Each number is 500 + 25 x the weight over its row's rms, rounded and kept within 0 to 999. Layers, rows and columns count from 0. Numbers have three digits each. The size before them is the row's rms in percent of the matrix's.

# v: layer 4 attention value, 768x768, rms 0.0225, rows 267-319, columns 0-127
# o: layer 4 attention output (transposed), 768x768, rms 0.0279, rows 267-318, columns 0-127
v267 095:492458497446462522476508501507507496500462485526464468485498549478468484555524504554507495465536509465504531508517523486483529467504464489482489472513553494535496482468520425546496486509479507497515466536524522514541513546532485510522517519509494490523535512508531511484557473500512480528420522494493486518468500488479517485489482474491465494469550516502470494469525521477502539492532
o267 100:548502524607506505454471447522532548510521508517497492510505473500542514467515518517474474528495503477535495494475495507484524452481536484494509472514482509498528491481476506496513471508497485478530487483524527537460490478520492483539453442487514505501475482454497508483471532509475478490537501475496516511494507490502478499511480492501505501483510491510494543521544504530508526529503
v268 090:514511479487520519514545476462528537509479509489500486488450506503508509493520499496490476512533479520485501530453517489483524503478487466440521472461500485522506453528541499497511479449516486474511486543534492490521521513518507488532486467512477508509514487499475484524444489480521537523523537514469520498478467507485563513515523477518513503510520512526466518438530545508515458528511
o268 095:492477533528516530463481493518479523494454501519477481514543493534505484517516530521496498500478520526467487479526539505485525498485520481506519524513443477537483508526469542464538546470481462501468477512510487496478496479513516489508524493513505550485452489534497512520493517517516457488513495518515483530489500519498489498536493511491465457469511509527529474516495499526527508544495
v269 092:499484431512535492541493513533520448497532475550526516478482479526501502506464525501508489498529565523484483479492501499487498513491465469512518460514496503487497491491499485527493522524517518488487505519527463488474462489509458532485536506512459509506503487512517500504487426447496474479492494500492474498547501495517498519504482465504511502510504484496493525515516491471493528462513
o269 096:495560508482462494478484460510508513507499494472451498534486493514425501457522497495539501509478501506457522502480490530488547525536532488491459567528499482498483536495472533495558520501494491535465526484512462481496514514495452509487480489478508493518494523496501489483526537475467471510513466552485481480500564512491525512514509469511505514478540499535497494509483535487500525515510
v270 097:478479546505456503464522454521481486553484487515542493536514487520505530563495488506507475480523489505493519483482537544490489520498477499502470485501488470473478483474508508526499491501503480500481512518514495504501474479512466546471458517454471494527523517519452471522434485511508533547473512526509527490478462486543516476497507480495521498522526514481489526527537480503528513470476
o270 097:484517508494531473507485465500504500488490515529448480512514500475503519494507533491480506470494544479485502520535489463482492499497532535533504487508447494525513531495505549464517480525508510510495469481503550510457472528457486471510505505510520537486485505491509543480528504535513497455510501532524452496523508510459515487518524519517483463513490485547500510479487503512558470514502
v271 098:558476503483508532485529483481470506505462490458502498465473476526481561456521513469522514462468432515512494544488498518500516538499485530519503500490517515475499505491496520482476525511516511529453546490480477472488511478535501486511491471528506464548478486482489521486487499484503498506467511473482516510475504519484538510524534512514499511495513514530508507508539493512494478520523
o271 098:481503487491519488460468512521507421519533498535498505493512537482503488527515463521480499501504516527482527517482511507457505482510538526518490523509513521501479481535474463507454467489488521501525523488507484496479543550513496496510511473505531481462514521479474523477495551513496463495475457528471473436515441495505501469490507523502451489545506488475473541508497482516546558534503
v272 095:487510468522534512548524477515467464485485480521500544497515502499529514522508524519464465518549528503533484485479461573497533525576478529530449518523514521542546532507508548483522455496500526477527504493514508444506535530536465479479500483484475554491492503502476467507497501479496498525508487512438518485491491511507484457531522519508490559491568485511493470491487508497520497535483
o272 100:492490535534484477461497540555484554489532497510524490519499500520518504496487505476528496514501440495490483495550517521496495506462487527525486499525496518478510498479512465521508598499499436473494503505497488476537513551498522484508482517576484528470481489507486503508502502500490490523494471498513490501481520521527531536488488472515513489506469490488481502473508491477482488505476
v273 099:545505513504494478524543527500485500511501504457496481480533521467523515540475525513532512474515559494516481525526505509494475480479485474478522489500556525509526480503535513530530515534519485464497495492491521484492479494503533502504500494512523468509460509491511447504495482494491473538430525509500504495536477516478510494523498542532477480472512485478487481479492503532517519460500
o273 100:498480467511503523525476473496537516541508554506500502492500502522528513481491481502507482482480457445485501454486471577521527523504526527505493519508484472493478504480506451494508474542497475507492525506485462531473524528511484554498503485503518462511522519536476548480529459542455540494490505484517486497501549488521499475511486492518523514478532521509517511509501504544533458528512
v274 095:497500492536590478518522462510525539508492467471491471467534523483532503490507470534525445490531465490469472476523500495466528511477495493521474483507486457508494537546503462475513488487559521499518551477524490469487503517493478501457513502488479484522499492499500465501518489542514529513481515483475489523506472510543473496508479463504517466536530465508488483520511480427477496485531
o274 100:479475526479441524509466504510499430518499486552517499483473501526481496467528543512492505520504506468528502510505466474518500537487475512496493513500510521529514506505482488487514520485468508446523490505483497515502474481486494511528449512502504507510510497483528528468474473506496514518499490525532505477524510501508495511531506493481493529455483448481477472438504534485506488474505
v275 102:490539512498568478499494506486452472498467481536489495478493483524448519505443504460490521497485485505523502470455462462457549503476458544481502509458493487548496531529537479492545455472531488482472508506469468497460499477524499430506526482520463542487477531513474515492579496512537506489479514512506505529532487484501492470504509480479476503501508494513499513483520476492471510551481
o275 103:533501486506468518531483521566497513452526527468530513500518532456556508475489514516515468492513448486488496532489511524494510484465538500525471517516486497514489506483496494486495497474528456451549488504526532468501537469473499515471470532490479495515468493447464468538526527476513494523488481531526500503498520486498521477507485537488527501515489520514479465524466508471461454438499
v276 097:496488510530509517543536502458506501499509514451510454480484481532500492503480481520513483515520520489475476518468476479489478450520489525491498530519478496484522506502472526490527464523477481492515518523496522503451513492494483474482496502488505481486445494500464485546550475468497503530463526504477508488509535504437467495487491497480481469469533543528532478534507539503509536514437
o276 102:476540487473503513522539543517488491506485485505520535556496522503484446513572530528462484530513525517534492485484495501501496529480500506502498484544508515471456478511499489500483516512503484524497511493512522463506492522548471529480506496557510501510507525459518495547470528469479484506507485456482487483522507505501515466521512509498501529462484481466530506484469511533467443498538
v277 099:537467481454499474514514500510459536499528555521512521476516507482516472490488549519517514524505484468513519530494505498521519490485503503537560480458467511540490503504480512500479491521440557463537455466514509544500503492507524494504489499508468549492513508481478507511517537481478524500475435494473534499492538504475518448508516494501523484482463466538533470514485494543508509525567
o277 101:478488535523521519502511536490495463499494487499477527546553513462502525478519510524491520514498505496506480509465463504502505532489488477461481486492505471492534443521509503495467512443522495454485515550516538515475520473467557478467530485522541507506525471485472485504486517518534488486542458526477522508495517484502442492493479494460466523562525447509498463452493450498462532520447
v278 095:538490502514486538459498521482450473517505513486495506531480535516490468486501488499527502511458478501505499493493518511479523508507438505535459515502513499511502507524485496495467496453499502502529456497495483537479483479544528467548529516488522490467513495496519521467594492510525499534501473519498513515503502484490484517479499506531478472512499497463481518525473476484459522524472
o278 097:513465495525509446499547487543530501451490510494516526503516515479493516521486507485455441462509510495525541466504452477507491503503486457524502483483522499469490475492491485500525498517504500540498530501478475512444502530480541508510468525511485474479528460506499481487441495507495555519501502513485478496517504519460530474511532507486476521487489524527526542524487536519485481505517
v279 094:506563451503484473577538544519498492459480515514488486499518490510438510531545510480505502470507501487469507450467505487499512461552483517488468519535455506530521498528481493487504512517553495528521492480514491516497513464496555479537486528515489546496496477529476516503526520493539484476481516526515509490476475478473462495495480497490502489490458514470534488519491547521501458511505
o279 098:481507489482500484513498480512496521475488464529514523465490468484498500446524513456498473515468478499496515501512485522470469495532540480482533490482508501496509508406520507529532548498524481494457527490476508511488461518500519469506490522474524460492514497481512530479485527524518511497488511479499517484485531501522480525516545458496474552495528550518551478491521490492486507500515
v280 095:460487517499516502490480459461501489490503491527467488530526491523498487504530460518495513491478525498513492539517530495505456475496573452492532499501485473525479533420485532552485542505531521533496506515511483456511472468496504520519471482497470495486520510478502490495497465543511497495486503481480487476515520480520521474495494500498500483555478493512535512501496494546502523475515
o280 095:548481438485498486547461519522504489519491510451483478519487465487458500488452540483483555475475512469497500544499490496462539487545496529538479522485527533449484555510530532425515508498462480508487555482474522480454518465517504455498469484462498487491515490506517493516489519496493500523519478451511513531476480488505468502502518482498483496476537523443519466492534510514499513511472
v281 101:501497480483448432498477488526542501476469506480467523507543526464540497465465472521483526481483511560525482496519489487523471543535484524475495501462485503519511486518521481494500516467488482533515510513488509506509514513508534498496485514538499480473510474465459524483517531547464468515523481482520552484487459529535519492517496510505478502509470512496508517536502470476495513527510
o281 102:477517504505537498507503542491443518468456437540489504487466535477496472496519495521516513525500528474503494486479498476480460502505535509480483500507503501470517531516551492482482502488516501466489482515465485494473488535468493479468501496511522537507541510507501507498541485486499495517482495512488466518499507436534556481434488481525502482520480502529515535496506503475538499465510
v282 096:504544481503486502493491493463480520528512503486526466490532530498513492537490519490557509531486497485492500483550487494476567451494532494515513477492496497480493466508440458490492475493494488448534481494487472510493468524494489483492438494525504470485465528534497453491486503480458524541448461514525479470497475499517498503483461558530472512525496547496549481475494480505511459442481
o282 098:536489446483505462513509499458497534483490522522506484465479495542519547498511476512468510466492501520467508495469502535524469496494455488474511534501546466517474513520544522526539476519479499551500536496524484526458433510486528468506503494495491506515479479475553505459514488516534483535519481462515505496500474490469568512489464534475505541472476474527514473503538464518496476476506
v283 096:534525518492481500521476529450510465496510501508466498503523485476464549469501524428528487520537514527511488488531525504515474481535559541492466504522485502500512517476471496480531492494472516472448515510522492467491494493509467498510467469461481497525522511509577512528501502498521517484536501511503486482507513486520488536532497502465536516529498519494541492447468471483520504482491
o283 098:515512519482496478526501480525522477538542490470505500459491458474488463515535503529479505516476562466459494484504509450481510512466394531515547525473496522493482470518508534464488504563522476477494464514440530501472493501522482544487527509528479500541529477510468483502505528456515503533484518462459483513483491482487507474479504489498489442518517478472508523539487515509464470528510
v284 095:555514546473490496489540542470464487495529539477478487527517492522505515493523481506547500447496512505506468451479494519495524494490499531582457504486496495499489518483496549474520476529458474562534461477493490507463551494526496562493506463559526508519541519481505519530471493462453511465515503496519468478530456540496519494529506452509492452504507495509494475485470469556479457507480
o284 098:490499515522460456451504452541527520516498470494490520528496486507516484500520600469464472498477477492500499487537495511479506529533463488500496499544490563526502537542448488555479463440523566462504533478500510520519450506473476504450481511475475457486458488468424472482509503507530481496486469513472547529452475437477492507517490485518531518486484538454518510498530531491501497505475
v285 094:485525495491469501523473462537506517501485487486487418499513483529539508458508464493518456520486466530481462490534516472525496503491524500514482476492537506491508515483526478492518473476479473470506499509510485498529539520507473492495486490477484537511539511523479459534506490508495501452556491482532475503480477523536551486508503486481493517516489497472498520479474485487520524478495
o285 098:505486530506534522459501439469455484450490481525545484573543478499513501492446522497476515469478508436529506452487496529518498543489491531520516491474489558461509468527470545466465534449526492516522520515501477464495475523540484484539533523512468526481483547448445524495504495487465488548489514483482469519534464489488542531510483544479489438477441512470524515482517528478459525504519
v286 093:514476473491452478573491495546511480504498471513540500448488503525473502523534487528504513519490470489476463518501501477460523436511503515520490472528473498493517448507475502486504551482464502507504492511521496481491491486459500527541538467511515539519501475468507531509540491504478518476467527526535521487498490521520492536438475484480500533503495453474473526504481531481449472466528
o286 097:533505515515455501485470515456481526478480526496457524578524490462475494459517486500463445525488512522507511487526537531522481521492540463492501512498501466517441517480464475497535489527515494488464508481504485545487524503466504477541439509489532492445487490514524464475496506550511525511466463496513495524514488467501494495527521549478499453491543560506518485490472484468500525483481
v287 099:519513523513485537518499506454520557461513474514550507463486461506473511486520492456520488476520535474489482510532504516487529522470485504505505457531484479459469528493476482510497487502460483499501460489491517521504480491519515524487499535516471519501513480481476502466508547487507517490461495458513525527487522548451516504492518510505532506478517492501462465489505527510500510535463
o287 099:502489499453508504509538521548528465501477531515517474510484497524537432487512516526529499499498488512525492494485470455504496517484498538562510482520514512515462515517511540493463499473546515493485483513537470506508493512473480491483480483465513499510496521482506549503525467542512526497531497549517475492519498447522492507474526514536525518477527495456456498524512514508523507440476
v288 096:476483447496514489472475493510479525505533461545517497506490524467507478520521539483496528467520493513495485486505523517527472506504499502486485478500537457514532503494511498525517509489468498487494510479464519476500518525501485522522487477512452476467514517469530486519494552544536511517524481470506524522492483503497485460481502495535447477527462505513474487537533492515536519537482
o288 098:482489538502500540483512474516477502482473466461529520489551510481504500517486464506502507551459511500475520525541503485528502507497488471504478494443475564502493447524469526494480450543539515509497474480549504522501462493482477491504460472468481554494495521496455513498496505507487503469494523486502503530460506477527528520521482480525536546547518491519461487486494531440475481546559
v289 094:540528509522562489507541470526508475506466480451490503504497483476516494471526504492528515520484468480523514526522516474492508489539442489525511487516520487573489479473494539534554543519508488541486528490507503483478477442451548528485475504524509511497491543512520535496509478477502475543491510499517494489523489551454466508479459498503451522532521504525547497509479481508492490494523
o289 096:500505481496532505528511472519504505518485532501536466497495510524525534504527501521488462474531489531498509499481486501490483490485539482522499511515510513474471495499495448497453509495495440513481493531513506533502497487522485472498517511508461497490463497525500515483508461506541526492478493491561482461478501507483507506503479471516478498479512479519489546515516497511488533446492
v290 095:487505496463531503513488492487537500515490517488525504505487495496465481492479490503515476487513506507509461521481482460523476538483506502489515520456515520518473494490509520528510528502478502537445496548520476463496503571520478502468515510538543457508497522523492514513526468510534491447488506480477513497492522507526500476472526522531503473514504509510517515479500504474531498515511
o290 100:549498502490487484474527542553470494507527525505465532549533491468500494508478469500487532500484534543527553492527498545490534517536486509506453515478524497520523506457497504482478481533515522499522485507512485498462489458505466504502533486514534505448509511484517489511500480506497491505485506542483492542488508513470488495544461476516503525516517516478485475555453526517492516546519
v291 094:498481447471490483546498518501489483503523477523462534499490437480496517480484531538505473473528546478493467474473486537500464483500517482504508487530534488507487554525515492466528483535476449532509471480533448479494499479525491515555523506494498509474501514500457479472455497500455475464502472486539481467484471477522493503526493499499487528499518519513513514458540472525511475452528
o291 097:538502526451513492472494478499482566475524467513476503467521540475524495527496454416482491466454506483473552497521482506498519487492480512477530487477547522500553526501512512503465516502467512519533542539481516496519544491520472445459523512501534495498505491517491585534542532504473481544521473476487501501553540523500546526482550507508508524476511522519494478526426526523502546500477
v292 095:501522524522478515493523480560512519520493493507483483538521534492510493527470499523509514500486524452487477486525481497495489507530487476562513498499495522529502511484463500518489526536470515548489455489510495500495482525475511509484509511491511519440533512516483517508510476469486496515544555474515501520448531517463478493505490488480510480514508467491503542512466494498482513473483
o292 100:518497531523511476505475493531541485548527507520495465510518462519555507480496519478533512515524495557465529470466486509530534527499501503501471482486502496504474444507493473457491549497484480480474532557502483506536495493529499454502489478481531503525513557471475514499483497502511496501476534492509518503546545478497536476472472463555477539516444524526512499447537501452503519486484
v293 099:527451467536487453515450489496543511523530511519506505503524506514504474421516463542500491522504486514530495519529453536497495472544481538522450511516483495511506479508520538471494512527532484480514545485502506509524494478474481527486515547489495482489484510522472493499455565467519488489493491479500496508475514501531499480502470494503517517478483488484511511554482523532477517470529
o293 102:493493514508501539530506524478508452492554453517460491507465456464497525568522527503489498482498508475498499478535514483508502498520491539530555466496526487501485469497484476502535533502489506496485499475481504521497531520512538494482492493478506538503475487517504528480538469499488508478526524525512535502486506495494489525526533489498474469511492455534487485513521453465484464512444
v294 098:494501467461503492518493552488495505449498452516520509514491548498488526505483504536500518495528535468538513488469490472525513483496480479513492507485468493473523529547474494450521469485491501536493493453517506494490498454486517478530495526464492546522511495491522525478498520503510510468490530521504537521419552545498495503525473498499519506500549478501529519477526479539513509495502
o294 098:453473503479506490470506532502527471524512519520509492497509499505477496493486507487475449482549490498515440469478494521490527507513531512521485462473495523549454540495494505512544475524481492524445497534465463521476535512518485486466498471450490440542488481513484553536500517530570502514475476508535479480536508522523517510504553483520529499493529479502504437482461485533508477488442
v295 096:476530479479473487550445468499505561493481470511473465520506504517543531538517464495485487502507487464487521533460483508496527501488545526474492492487457511482492488462473506517499481442506516468469521506505542483491511510506509464565466529485507492485477504493486505508525520493520568482557473495553509541507518506535475494488457482442497539505504539449523504504503510498487511501529
o295 098:479478494548505499461497521531497437501487513515516484453504484522503468484467512482474498481514463462515467455480515514487506495473420477508492484498542469548520475497487554513482485534467528501518511478508470484550456521502504506491500497508508492483495540474507518495507499489496485532513507486520468527508535533541498494542508526519496517504557524467485511477553477510544504509502
v296 094:537497492490486504497524509479489481482520505511540492514491497492565467500487496485508539504498478496480519512517514496525475492447499500482503495508504510500506501505530469525477506532513498483471482509518483510481465492503517499475472558517478530497488454501542484516496482500496460429497494487496533504507511510464465498523492469530528505505458534517442496539511508531479478462489
o296 097:495521514461511525534535502517524471474503483478492522480502508483483483450497420516503512505456550451516473546473479512505507532557494522491472491488513515452466467457487498497472532514493520510533500504494482480520534470492510502521524480502517462519532518487455510468543509538529522481521525481496492480513502490501499498528509486461532465510475473496481539462485509509483531544488
v297 093:486466483519521491477508473476484489486482531507488492523485502492526512443502456474508514467505507506485521505472520529498507551520527533557434506489495493471500507488520540461472520516513525487491506507500486523519475541478475489553505439481502467517539492499519492485481530503507515499463447502488502514507500502494518485511539473494507491473457528482535476488506539469521504475497
o297 099:463464486505530465549490481546492486491455470551523500512488489483516490531497540516499489534523465520500494479493537497502509491482479480477514503489525511516513534480486512459501457549532500542488536528479504527469510503484504501514495533451501538527498473475462480512473494497556540518521542463484483482496532521508511521450448465522475521487499514494526541534476480495513528498511
v298 097:532499507496486512517520483520527480500504510510540546521509460469511499505517539510566498508497459485500525452526522507455540477491538503520504505484470474511527493481482520478507534502491474492480517485515441520519543556505545498515485495509471518435487461468502486512475504526496529504504496531475489487504505483473462503477503466515491541480480493477476510504515482521451483519494
o298 098:484486556487485471472492531505510521474486511523469506472512564546474484457531529523496521497518517501475535524516505499556504495455533514547566464508472474510478527502511499486512520491518522509499511476481468502494449498477484494474507534493495536533486542523485515498529522460518485480478500473458488503504457511475527503505506482489481448525493452510493476478529545499540509464533
v299 092:509496519480480526452524484484516536549476544497523483479484467488499530497529507476520525491477477472501494482519499520503531483457522516531473521474495522479537490526515516476540482527507501487464438471521501493497475440510555481549491506517484535567492474511539464480477529480507490515460539504523497484471496513443516512518503474505487491479526492506436521506526512511456481450509
o299 098:498530453519507503527455526543522518443506522511542505469449484492567523504529496527505516514520453541464501499500483485496506537504529536520495496485471492471502496478463508513479490472509510487486500522483476467485534512505471508486498500505511491490462520472453569484519514511496489497529493479508501516498502506515508496518502473522484471514465523478472487529411499536518523508470
v300 101:478556479480507537536494505497475488501517478491499491488489495519531511522530453510483444503515473491531438509499449471500446506514501490504443523486541460506506509531527510452520492533500469503507456502503500517500507498463556475450489482514455490508488502496497469529488491475504493478472475502518475452526537494462471518503555517499498506509487469514491460506474526504470472455493
o300 102:516483493525491480476507449504551484535509485490497504493521509516498465499535548484503546519513494511481517534499518532558536526513522493513499484525492544491476483471506467511541515498524520518500495540532489491462456477509492487505538469514468512526512506478533513473530538495484494490489509518509499528534497503487461509506469496490467488438506573551492541496487470516492493521491
v301 091:521500489495566482575469543465489503546509503484514493562516525486537513489526554487470528493523475512497522494543534509507491504441508505503478458480518475454514479455499500465553480484476486527482491489544522477481483480470478488511531470495560538480499515530511502475487542502526475527504446463478512497485482480498534472516481504560474522523480496510498534503491544514501455511496
o301 094:512465489502492473456547468524485468484531507447521546477504509485505500531497459543494499462497488494490495455443480452494518513515500483444500500506483485537505514540497477519483515521490507545511484499523470505508534498533485488532459514486508483532445521506514485491503468482515504512490518524507530508527538522516483510470433510483503511500489505487411504520484474480480449478499
v302 095:483500468554498498510510467501523519508501519510493459519475491493450521504487485511481520491470507529444454530502469508505490507491513477458493468486461486524515499500523520511508531498488529497490487511478515490499509567521515527490512504516466498480519534515476522498576504512530492502527498491487538513455481486564458492512474459519526525493490516462514506516511503528542516541478
o302 097:503477531464532530490498506495531536490506536511474514494537502490483504460480508513524502525522498473500450490499541504499501513506510530523481546548461511472488541539518471473536474485486452476511530499525477497515474478486519492509499536466506475484494492469483465496474512482562531502484515504492520552533544511511525515474521516492492526511482496529491533498447481492517484500501
v303 097:489476511501487472493464496496520464500496506470470490478520490484477455532530514526466494505516544523496480498525479543512473516518469502549528510531487514473508529517520502474529505495506500463522519485478507462513514521464475488451524510508522479535494497481471514485482487467532506536492474490461559521490502530479506449518501484491499503476526473501461485459484507495486488507480
o303 097:482480502508532477516550510480489520455531503503503493515499471506509502529508510487527496507533467498513531459539502501478526479523510512495505511483534540505557471511502490506477477492501526482512491509504498500504490456510521525527527504515486478498513486525521474521477499496474502505523499576555490526507512480514470515533500491446472451476500506468563493540524505488533547496493
v304 101:521499476508519527530512521487512526479495534513515496440496468515487504510496520555489470461492470481512532499503510510493495474509535459515544444501503481507494530506518500478529499531527533481485453506537477488499492451497536475526515492552515508489503532483498466513538479527554552504513526494474494501496550472463486511495540474494476553503496479513560480541515453507469472489514
o304 101:522501517503489471479521511570493464502484438518496455479539556501511535512474498486505506514506519508485510494465470496527465497474480469464472503519507512521523523487505483519494516519480507500515477489511532505485496499544518504474486447465496493503478483492510528494506560460521473517460499501470467476505520523482501494560544499538494510504515497517481466494493512494525508499503
v305 103:456531523505453499499527474515550514453491485469469495504481454531459489538483525491490549483526522495469533485497532560489470476537486527469479509492498490507484490504495528499510518455492510515493481497488535506457525542482448532493513505490484480517493517506461488507540521468540506562544492509500503514473500480506494537486553479471512501483498467540508492539494470509503517494468
o305 101:483496486543465431502485468505440519496502513519458497518483518516521493518508494511556498542459482523503495487567478478486525533460509507481454539469555476498469508475490512505500462473521489440554490467534522497504511462505520497515495477506504522499500514542523500469482457503496488479531496458486485510522529530479535454481487553486494500498523545491516470443501532508539514509528
v306 094:501453499468457516544503521525514536464548489508480512497462510476499504531470478486523503490477500497479522523457528505529517496505499514487502468504511532543546475513532469486507480524525491466487498438460539501520500466513516471517505510513521468490495499471473455491479458489501497504522485490467541480491529511498488506467496522524495556478520525547534473443518493550489517525520
o306 097:501494493508473513493485480483500510523478481459477553508518509493497523498537480507494454516535501536524488469530481553442503492538553526523485500530533434499455539493483473504505469466517482464505494480476475532453451531517525557502482477519495496475459488509499544511524496515490540466515542488502486504516537474474494493488524531476486476521520533475469509548473511578494500503457
v307 099:503491548535478500493515540530536474517525538491528504504507504508515488508490521484521514491533513512479497535516464482468498494522465546513507496536524533518466515525526493521507527512541498526468503525533519507492468487520504448501494501478544477512524528492517493539531525508505456458525541481430485516524520446507478492467474517481512529520506498507530498509495499494486447506484
o307 102:495481522523462508514496493481467491492493467463527530498534458503494499447493461473499471492511496454520532457491515485501569506497544476471502542505475462522515533466523474497479457500462482459521503503524475486526543502493484555503512500453476480469469472479500480531494517482505549496504510524492491458473520535468454469497458486535482504521469502490499520486513493494500512468503
v308 100:492483532506500477465508490546505492502499503504457483539537527517462490512459501499470527470478518516518528502481515521524541518530479501499484485491472514513518501486529481462509515544524485512512511506483494493504479548507499485485498493503497488548475501500488498492503524512484553477468470501466508465469496489514527544515503492470503490492557515488512485511453485469506497513510
o308 101:525511489483503512504499513503485533485536487485549490535479507487493502482526484505468492479538523512466460540532492529471466511469523502499462498521491476508522465486506502479504521495487500519446504491471533508535514502443445491516479504503528494458453466458517519491473470524494449479506511496495470503505538486478528497473533500486500471488466497490530490525485508489533495475528
v309 092:474502544474536510494490508521514483493507503508489512515493524481504482459486519502519468543513493526520546415454483501533505487529506488487504488435508477466533509481514489460508495530458492438536491480502471488480521495495450516467482565516507509497487497543510488511469501505476506504511452469500512519489521532507494509517530460485505508490501465484475478489524495526500521501500
o309 099:549498492514480449496452499506508508462435484515461476466520497528452512494534499516478452464494470478508509544476491522496491502482508487501528492496517502554530525495519514536543541454476505500506504494517507482526553499520453474503534483455496516530476496492503534503518486500521443504496532519469472415499526471504535480482478552532445549463489475496456461529524543495484468477511
v310 097:471473465519485509479509527495463516569507452471456503478498560465467526498507498489536533483499529512524522558515527535497511498512519509488498496514509523489485463501527503473485506506512501475547500489455534508492517469539509518513439467536503484519482505506501488554537522528478492509508488505487460532487542525493491483475511535511478490484517482489527498470491482524458469524484
o310 100:528529491550512455499469503513443484523501498480494466510490505529526478477436528529432485531492518520477481509522481519548520515528472499503499512484550501490508490480504481537473504497509445523494506521527481460474492502469501529487502499488475493535468494502522499509510459498504505482511482514473514502521493526510462509516559488497528487557549498499509499524497528479539506533490
v311 093:480491454467556489501448486524535473519506484495500509453496521512478493489496527517484487462532461495485506485455506497484559492558493475497499518531474490550482445498552508524491459543498488481475501456521474501500514484480472488517492542475520554510459546508485507495486507483488531487530526475536512500505500472526502500478510482483515519500479499502440485502476497506476501505532
o311 095:529516487511498501487531504476477532530468500532479494522512486476491517533469517521510505457487535507449483537463515483479458481499474506511500523501510515496501499518523494491449477516530543518496449505485469496531491473492549512502519513545537473513456538460523532475502492540546508522491500556510549499499563492441516523543447491528500508495461462490514508477494500486498471505500
v312 093:524500551513467491539491486537480503513508496509487523488511504536532501503530463498530533519491525495550512514508505512501512520473470542515480488483521494509500501504467491501502498498496519493522546464472494492456488518497464509534437492526510482531511519506483486503517516497491507533513533478500473491535482458487530505496496438514490518427471503494533503474508501531511454536503
o312 098:482535499465487490456467471467450487501525540482514503532499533465508484474504538496469490480507439540504480467493510547533535509530541502520495496489467513446490501502526519495509447492524478507499479479524528531509514464490501477486483509528526447436479488495483494461514503488477499537508470518479467529482505536515453499515502547504484462529507478496513542515483521489514532509526
v313 092:447492521522469470532510519483496540487473469514479504539445517517513503494479479480549515513460506525551504484513482520513442497548506533496478518438545528475497538542528523467482481505493473516522507468498519487465513478479459558503502502540536483525515507501516546498507517487485507523516484527486478449478485509526530496476561478487506500440501515480462493500492512491472489447514
o313 096:503493414528482504483475529509470474482504458494483479508499468489512494488507517474476476499484482493522518489494486494477512511520511538464554471483497542498471465503488509511522500514499525508477491493448472478551487556489484531498490488492499504515511525468464526494501464485480500501514473495507483504530481525496508494500486500471507545499510459495489488508514488499501492491522
v314 102:505511517510501504472526498515532522493506498531513518504483513478496508543474488467493532485502470532513476452480488519494482516496498469513497496447511518515506516494509558487511506478466511486456503477480519493497510505519490521497536512521502505493487465494504498476506467504514497459479457548463507492491511503487468497555501440548510496504473486511463508512444526476541520526497
o314 104:529475496535459485505454486511523498502544528486555449493587490489527495476485497522547484504470450535456507526490517521489508500507472496470460485546492492541478438497489495509536473485516488497502535503512473506504512482469528547515527525474507503538495521507502492472509530528524503504470491520497539495483503476529494479532512475493473479539488499534498506454516482564514498563496
v315 091:499539477509516498509501453492534520490555512511521547509452513505476497503531525470506438542503493499563494516473483469516477504477521483478474492475518485462446499499471495512534513486446460525502482491522508538506474485458544480526484488468492498518503470521511507492494475476491494533517492533452516566489489490457478477455514508506519447486450493508482498527499463531522519475486
o315 094:503455484483506503464456546495496478560503488488501462534499490482460485484505500508511443493483493518514521534471491484536553479476501500509527495520461533529506525520496488544482487509526501501487517483495506477492557495508451493496484502487509550478491507490483522515500497511495464422488513487531481439517512467506510478506474506488483526510515459517486447473491503486513543492529
v316 097:452517502477524497475519497478501503474460499513491500521505520483485491447513465545475464540488513506515495509497511523470498535498478515520515535541518519517477533528499515463500471465510465481533554478506504498498462517519489490497474476519499502502502487508500544462470484451487476509481494502447490456474443495477536478502510468491495474503489533541510535503504526477471498485475
o316 101:486450478493521480537467481471532518462509469511504469539523498494514478515462528507498505494462488531526485506493452480536518502492536523450471484478463539442502512500491526561528500504472511443470468498486526530528519493492466505506503534500487475484511505546511516489498556516501531514524469532526464484503516505493500487553512510478513504504473483502492534471493486492488471521501
v317 098:502469554451485493509444535476461475492490510448481466479461515530470504501491441487497509531506511465505519555475451515501475519530498462484550467503505526493490523451470480455503499503524558509499505515546494468515524558485518546504494506498504491495485504475491441494519485520495480526515476515492493530495495463528517466479489526508526501488520502478455475480519500492487439536500
o317 096:498518478518521554502492514475481515539518486484499514523509481512499502460502473517502499482506497479517515470501506542491510482552456551505474514460492493524506465461498489500508529508512414554524521488507493524505489441507497479473495466470541482543409503469517547513497543474517512493460439517486473469499529541500542485539512493471466500503448515490555538539516537489493520490475
v318 094:455454484509523484501494502508509491494494476481534493507517537501496489525505454487482483500489520513478512546546491500488526500523467503498479526522434473474488511517542508533521479495491458508477445508510527514522523497498501504450538553501473520505518538497452527464503516490492522504532491492529537516501535493514530466483512470498501500521516496470490508501518447462484491514489
o318 097:529519502484470499467493510455494444496502520544482483503499469457532497488487501503514480512516530461502459480476469531459472510521487537546499526495553496512525514455470522498487501507464495447540486507514482508497472523493444501535493526493512503495504537531495507525471497474519518493491509563472488538517486461490507535509512536512480497488464477516541449529479517504519515492501
v319 100:492540484497498481555498518548442516488520503505491568512497469468504454451474506522510521524500478529481484509509499491464498514450461516482466531458493488489501527501502556511487527499465488502451503482514502507474522472484486481523477471495520516474519463534470490517552499496495484519502508474535497492513500504511467476512507476503476492507501467509520493502529520525462501548465